Weights of a small GPT-style language model, trained from scratch on English Wikipedia.
Size: 11 layers, width 160, 2 heads of 64 (1 for keys and values), MLP 448 SwiGLU, 3.38M parameters.
Each number is 128 + 32 x the weight over its row's rms, rounded and kept within 0 to 255. Layers, rows and columns count from 0. Numbers have three digits each. The size before them is the row's rms in percent of the matrix's.

# layer 7 MLP up, 448x160, rms 0.137, rows 218-269, columns 40-79
095:148109138140175136168110141126164177130117116084146089101070114135167108071135173057190099161140135097036102118089166143
098:150093147171143153146161119141120113133112113138138169170117136127150099124101121090151105124187109129129105121100105095
109:125111144097130079122144173082130107097143125125134130129121129146161165113162127100095070130141082154140111123127047131
101:152168159113085147117121088120133112062148115110104189145156091122134085069141164138104079097121145140118115145087124090
096:185134131102162138131120156138140132132120091166099125081095112144137091126062122098114108125115067160100099085075095172
094:105117107139159153113168120092156166091141136108107168103102091157120170139147155118046141077148132107107129123149097134
099:126157141125142093147146122151127111131143109144096161132132112178140048142146091138164151121116128083145162148123135119
100:182128160131086157119126180128136122086181168135136163102138115141138171195140073120141168185156151060114127125146129119
096:116137120092082185061105089125121105167185187148112139143093080089127108092112143088119127144122160121154133155146123141
106:162161076153131128098177144140082137170113141159182095128112139122055103108086127139108114130155131141125063129097127095
104:095073135098146124157159189099101115084165135123128124101106118165121080172093179088091068123151152104097147147094079060
101:142159137144091150144088117108109134106127088152139103150090086157203131127134121149142121146104208156143122114133192087
098:163089123153147150117128119106101099126162131148087087138157150068205184126092082159157054105113139075123159102144081120
100:149122117136173110139182112136112154174144156141139082136169109184043160068127148155102090153130129120170092181158147149
098:150108071117122141128135178127040151126095136128182136070123075163107151141131128205144160149096108112117072119061177092
100:146161122160069130131125124110127089133102113164077131090121084121126137187054163171126139089127156115154107120111149079
100:138172155122181139149161105084145138130163116134119104099121122139081181162104131178057114101137111153108103159137142140
098:131147105111149163148135160092122159113134156133114145140151134205113105139113114100080146116189196113168115117166178137
100:152134135105096133137158113150145167172114067162117063146080093106110163142165134167180132136144086157147120114150073161
097:139129129102099061077082129208130101131100102139145109161101116169103090095130143096138111062107120121074158122061086100
105:091116171100168120206155114179120090155106171199121104055156136148165165078134106090171118141149175119117098126131085129
096:191127141151091073157195105134148133142133129103104106100150079120171104150140120079197192163096110161221133109132151139
101:122073196118114137111159174193110130126104107164118177160150135133119131156087112169113074124099158163175100116149103117
105:204136112125099145069160057129110145141128162074105086148131104167139166149091115129161110117168086101114116104131061095
096:131077105122168121135072138167140205120183114116107122120110135127131113136148093111143138112122183092117152135083172186
089:105069100149103145125121116103125119078123092166107129105098124161110203139113115158091086062162098132095111169142133089
099:137114097172158127171088193105182085107170151148104114075170103150119121138059086137060158126151092104162132116085151171
098:097134176094098152116110068156144120058118119095109090130150145187098155142125123149112090150096127127208127144161111106
110:112127118188182137087157160133097091111160097111076132167113197162081183122105175148140141092075100162140124126104104143
101:123099118098151186068132151129153114115075155165093054115129159124138122100122121133101147136114074098107173113079084129
103:094123137184153156079126086077138101108139119105047121120145109123129098066071131112105157126172084156140147128086105126
094:125165121081147133123099163199157133115169121108133119123102139111133156089086118117144148117121095124091100147179165134
100:117101177196131170142121114151122080107128141116107156138104118195118169155100191114111117161110134161096102154135111108
099:147123117152156131107077123093133143122136169129168142145119168097126164149099106168120158123082174171135092115113161126
096:162129097109122136129138089163194157121113165130099167150100081135137131131159100120086152131156089185057087181120140096
099:100161127103112083140085152183107189107128133132120075173161126097118138097131116101112119151113150179147166083125157100
104:134123123154131191148103088125153128133255174100115113120149081106178158173104170132111105133117101108129089113084103105
102:121131095112151111095109119159087095138177213116187136155043104124120079081085185156108165129107116134121180170168124132
102:155104112091143176116089137105161155113191115116134141145148136207125161164078119052106154163116123143118129125113174142
102:146097138139141139106147144135140104160144163136177150147160171112110099195203146133126097137098197146151108087130092150
091:128092100093137175141115132083137167127168110123176148058126127073132175129083142156093118118189166118057103152141139145
090:100126081157121122159113098206149173138070156162103153112084125141057147147148127074121164162130145066150164095109137118
101:104092118129096117137153147082190116128123170080083177123171142100138117149140137128152095129158163182216114101155149102
105:180156091182107149134027162141139134172155096083127165101137169109087142132167129122107180076048128052153134127079145091
100:090151161098117147114102152167126128105137097143093143122094069150105088104198116097109154121099099103099104121146091127
098:152166107150115090168155116095148119131113239128097169179121128170146110184180085163100134118168130128137061170101141128
096:150154124165166154111117144127160119134180115138138136167122156133168087098140145114169148097121184113178162160129116144
105:150173120089089158142128111142146150113144108039165096180168088083126143154178170084141149160156131145138146069082176135
101:122123185082128109180080149143094154103160088130144145129146141164108127120130084132143094160089084138102186098125131087
100:113198104156159154097153128119145092095152161086172086110191130128104123066146132126171184125092173152101093106122167158
098:093143117080123108148161123141112121129115115069115148160157088093152188139165132097150112137115126189124166098135123106
096:146185144154091073148103187125092136064139132171150182150098097154127088148152057113184196187167146163109103098120126058
# layer 7 MLP down (transposed), 448x160, rms 0.0883, rows 218-269, columns 40-79
096:158104106186140136147145133083146097093144072117093102133103138143100052150129158094129111099121121111092114137162144125
097:138167063098138064134126125104184145065129078144138066174081086107136148147170156125159160079042110127137095165153124145
108:163082141136122095115107089137122129128067109148167088138154131134111083118133118162128115098097097175129118133105099112
100:088199151077119183169160121178156106062095135107124180158149083158104115100109133102117099157093162101113136135181170085
097:103130112116118166144115104156138162114094088203175114140113118069195166145132111125147132140097086109088106122117131133
099:107126106092179139189142156066155122101090096092139089168115121155096093111072097188151148170125150153141145112096118132
101:111126146077129112153126134198102124089165120155075127132121152147165115093168149139152129117149110137094126065112183125
105:124111122158084160106186084126117153155205091140152189138086157086121118080168171123048109116135112153121150084112131172
099:112161210147083052164188102121151127111145133169100097137114101121128126129102139117115137125130090148093165158127134181
106:125167131161128147120078154118125157117056112142152168147113112163148156129129114171084121039142192084109104124095150066
102:162155107135063108147109153160116168087042085138134130102121127172133101129138100124149110130117197132107140183127131138
100:128100199113126142107115139205135178107187153184091177130145168158152102131120132176160095113102161195124163180089091105
102:153171107108119148070108099127156115120151140125156119187091142163149132158138141150123130123132095110074149173154123133
100:119155169121112061073124129091102131100150188180151098131100147062105117106159102131116119108120121127115126113130119099
101:073160119112118185141163126143126168086099060127212135129099126129118149152112137134087171150093121100135135128106129096
102:137192102116179112090089093128142164136159158150116092105100159111126151129120139135163113088157118098090135061155117175
099:133095121147108082180130127132120142177172149131127140168145090160153171125073166092120134132139093136144058124073178107
094:153168112102062101154139163115138162141117148110130141123093161128082169185118097116141117163081144094142098167158108130
098:135130177107110113169134125089120135048090155109114136132175112105161113112164094135179152126097167218152138131077128124
099:104127175081088127164140101138121146185171095112133181188125083164163110114131115079118101076114119116106149151146145152
106:121133107133166140173077107090100102168166133110094088116156116125146163096049135137159149150130128139119070115094143136
095:102086137141122116129132130140099135129141157109138145086132091134111127123059145170164119091134135161116145112133111205
087:205160151109114151147152131146138201115134160172167133153121130121091129149159162146144052119150195144182128103148146122
103:148157141168165170166185070177140061117128143111088092156128150142090174124153157150128108074153132120092107125137101066
098:070132115146153120113103174074104111090156141138177131147148189144165113148126176094155102118145179100076118094174109149
091:081081111137128139150110161089141069115091102093124096155161164180112121092113115063140145104129171139112081148162099157
093:100100153155117118156069175073181112125111112154175124156096141134139084098135105162125131132093195040138085121065125112
094:158195047096171120126109143114162096060117063096129093101114150172116117171113168126140130166161165124096147139125140103
102:113150090138134114152159146101173131165143077101133092196118190105120149137101124107141144070158144181071099105138139151
099:114116128097198141118090131131118131138114118157136145111095137099119161117129169122089111158178125127156186171094113112
108:140136175119084150142161141142114167195178128121150075090107111135099134156153119092133077093124092151092151133128116083
094:081162125075052090106096052126176125182118120102172111094132170066116145169180170164142125144137170162101153193127157152
105:153116165107101188173152091105148126127190131083103167128111153155129087154077118122136126134090165152147124125180129085
099:136141128074174159148134155197121180081136171093107113158156096122183116054140156137145144154080131101123103166129125082
098:137164037124097107114144132147148116170097072058143130112123191110140172071096120097082121176139125079192090083136136188
099:106137186048175123106184162133146144148132113122151149098108145112158131179103098135144103075118127118164176121133148153
103:150161102142125098214086176123111059119129198101166083144134149162122096193134090160129154131074174098133089135134159153
098:136147090129108149152102079118152130148136167159127119118105168155110176096107174181132173123156103109104111130169143131
104:157122126151121174126138137140145074104088104141115040158143122139130159132134082085121146185137163109091165068114111118
100:114127101099125068134127139120115137097129151105149138138122110133207114118236142153091091120121140156178131119173105139
092:083073130109106101126203117137168084122078161105141113096140114094116135133151086142158136127102162092152135072140153109
096:132104114132086107145099109140135158049157182113063089149135138128141057095094083105136102120109150128176133117108107137
104:107082153103145171146129167007165069072106104141153113078083145131133166120119126136141169028159085162164113076105097129
107:137101071166101151132123132164142155110110162090144126184182103107127122105092125135128116182169194082102153091106108124
099:072097110126163156163124105148132149189175120141096080117127123198138123113054161127154157141083118136133130153109156114
102:152148153111103119091176210174125083140106153104074086176131165170133242104175102129047149167157089112084137113136155111
099:182102136174129135111095085115159145164143140101101137123101173125158114080100152150114125148053145111142069148109134196
099:158120134106119147086126142123129157118108109130146117119107094171128092134130157114111112117188126105139148117077180101
103:120133150086140091165145142127183100126045122093135152115156136161145066158106128107182167191062088212185114103124137125
102:180169119194138119186161127136120086126145169129175126077165062114166154129183070100127123154106137142117109128170134165
096:132163147107109152094127058167106056133135132153106119151085132115164132124178114101104112086088134072118124126150049074
098:138123165179170152123127122078098142115154188101127141153134092112048133110166159104091110123187100122126087136079118148
# layer 7 MLP gate, 448x160, rms 0.135, rows 219-270, columns 40-79
105:133137061173129089080225127043096088176149134179112105098137108127183142134103105083113136128147133128116085129116085088
104:107110104097149110144151082140157133118186107103120124165167210134126147128154155114168093184111108055063103123117118156
098:083052182120084104115064128182122113051182107126150148115068162058132084155147113144137134131129140118148137095071126126
098:141099121103146187075086137156099117083178076140143138149120117181154137085162119093110114135180083141094139094124150128
096:149134089144084190106163087152078137119111115158124136118136109155174151154158162108151127135092098154124153109105151083
102:119120151162162140105111152128128133087125158101129119066170116097110138141135148072166152118138192085162135114116118128
103:105094174149169093157092095103159114123093178166070128101156164143103128139118134057167117131095146122086164129200115084
102:104151193079181173188137091165170130119077126140176103109119118166128087125093161114171084121089098125141117166137163126
103:099135146114096068151178159154100172093106111140097161121134113193111134123113147131117182100193090099203196202170096163
103:159094150152111113119163147097138150099130087194139054117114171114114108085092092172102115102180168074086040185146106175
092:115195145132150080147156102176105154156135163134144163170148132189178140180147110144058140101134097083125146162102165136
097:146145089107104098137075138140151119122116144118138120159149085164131092098139152154129121110147156130060098171107108122
100:107135098114107143168127103165126125139131136198165177182138080118099174111113119122094156149109124115161170109180168150
094:098083161068087079202170168157141158169084175126118187100164141166112164151181084154078126087130128107160161106116106092
095:075101109154183152192175133166165139172122106136113169085076148093150113162121149091123114110135119116131161104143115162
105:064100121191109087086133185155114138191142189142106134135117152149158145145141149155109157156117159093117112091142124135
096:125137067118101145127122128143110141159123106148191146097102142142083128125060115134138161039144123092175169123143175145
098:127146164178117112136158107148164086110141172141108101121182167139157133171149127086092086118148111153123129054122163122
102:077092128099143101124110142164175130136161107084139135164215150160114149143141129097113128138133142111126134160075146087
096:105134140055188101170184096154107161191094228167120119155110107110127209158175110077163149142139126097078114120077094158
100:148112135067154153105075103128102147142131055148116140109107072154090112133088141164123139084146161088144096144087057102
102:128148150107133120100103162178103142118101119163152097115080093132124136187115140082107107158098099144173086128197090112
104:151194137112131144115170177141106076069102133112123131148132170123092161147171172168161136177132067126061169107137110121
106:122112170170132122188090106152153165123206150091171151106101121117102144168148156061129156142138106087179132110086084168
106:122112146118192120123167139112183123099122072132077065072122145090133101134069153151121085139202179081203142158075145089
101:147187154109134109144173075184047126104072119161113138155120102077134161161129125105144130034142164145097101137158121148
100:150169162165142093188104167153104161164125095072080091140115106127103075142108147047092158153122100134169113135091102137
108:151109143181133200116082165153088089158156126102159125122123164181096192151091144156139093121115130138132139198105140135
101:133088141053116141188163119071154121139075107167121114107108096156182105089160119131053121129074129109126100117090088138
105:088125143121183092153147150175137090165136178130187179102161093182134097069198144079175119154116121181130117123107160109
098:129129057099098088151094062125126162159116152152143095129065083111152098172135101137179142089111110105135129087103183121
099:138136070126193119115118183128093201123125184067082086138176107089153113122115118108102120058083159122133086140118125130
109:168116135100116092146163167117171110066160099101127122100151112095074173191168095145171112099185105062147136137162173109
104:065137117104137156119166164096096157182113134113158204075095155160133153126179199114110096102096103150066104178100143091
101:124114164089123106091164150124088162117098107107130036165091109147175131105103110135084068171096146165128128136124027156
097:180120130097118181164169131192156084132134166077158137164112134111147069125048128105102157140075132099141080156116070091
097:129138084072145136167109086182100128163161149131156115155125160121142196166158159175123152164113196118139109101173104089
102:159176170145161129175146101112122088103138112118107128173076086108132144131184048125133072103128184081144111177145124160
101:111037137096092124137165123127144180167165162115097172107140150089145095094117124134147189163126168110169128119113079105
093:166094162131143096136143146132112100120058154091083077127073107108157118154171108096199182152104145155169133127108108087
095:163072130131150174090096091085078187147134157071111201070147099092107150174145103144126159073158133144122103106142135105
102:088151125123128083167113121074170123147146130122130129153139099136148174142143157116127157128172144073167134146056070095
098:176156135145116102123112161138118107080107142198049118095082130118110067146151128132184206101141091134101129069157127124
096:180118206128164130072159194120120110124149120154120127120122124092045121128147128150092103116167143114169143148117115149
104:155070142159154065164167100130086135134108185159144112100121106153158142133091110093167122154137176109109145111150070170
102:086116067093113138094085167136184127156124110137123118135029135132149131174119143122134177110156148149177090080171099095
098:119170120133139155105165098101147099126150145071151138077087131100092135229120088121102150134148124103072117079033173117
102:160109085116110189156158137106156102116094187142107083152103121125175149101157173156142131117161101137117157146103138176
099:160079163142156144149065211099131184150132131189126119109149103139122153121059121198127109133165103024102089103128129136
099:202187104142183103095152083113191115085122067151162140161194140113105130101141187103177096141168105170101159147148048079
101:125145110162163123115131127101105121139112155136133083072090150069131125132169120175092112146111150136153151084132142104
098:076114172159171146117145108126162139098082145110109100158076130073179083110092129137154056143109157093144119157106134142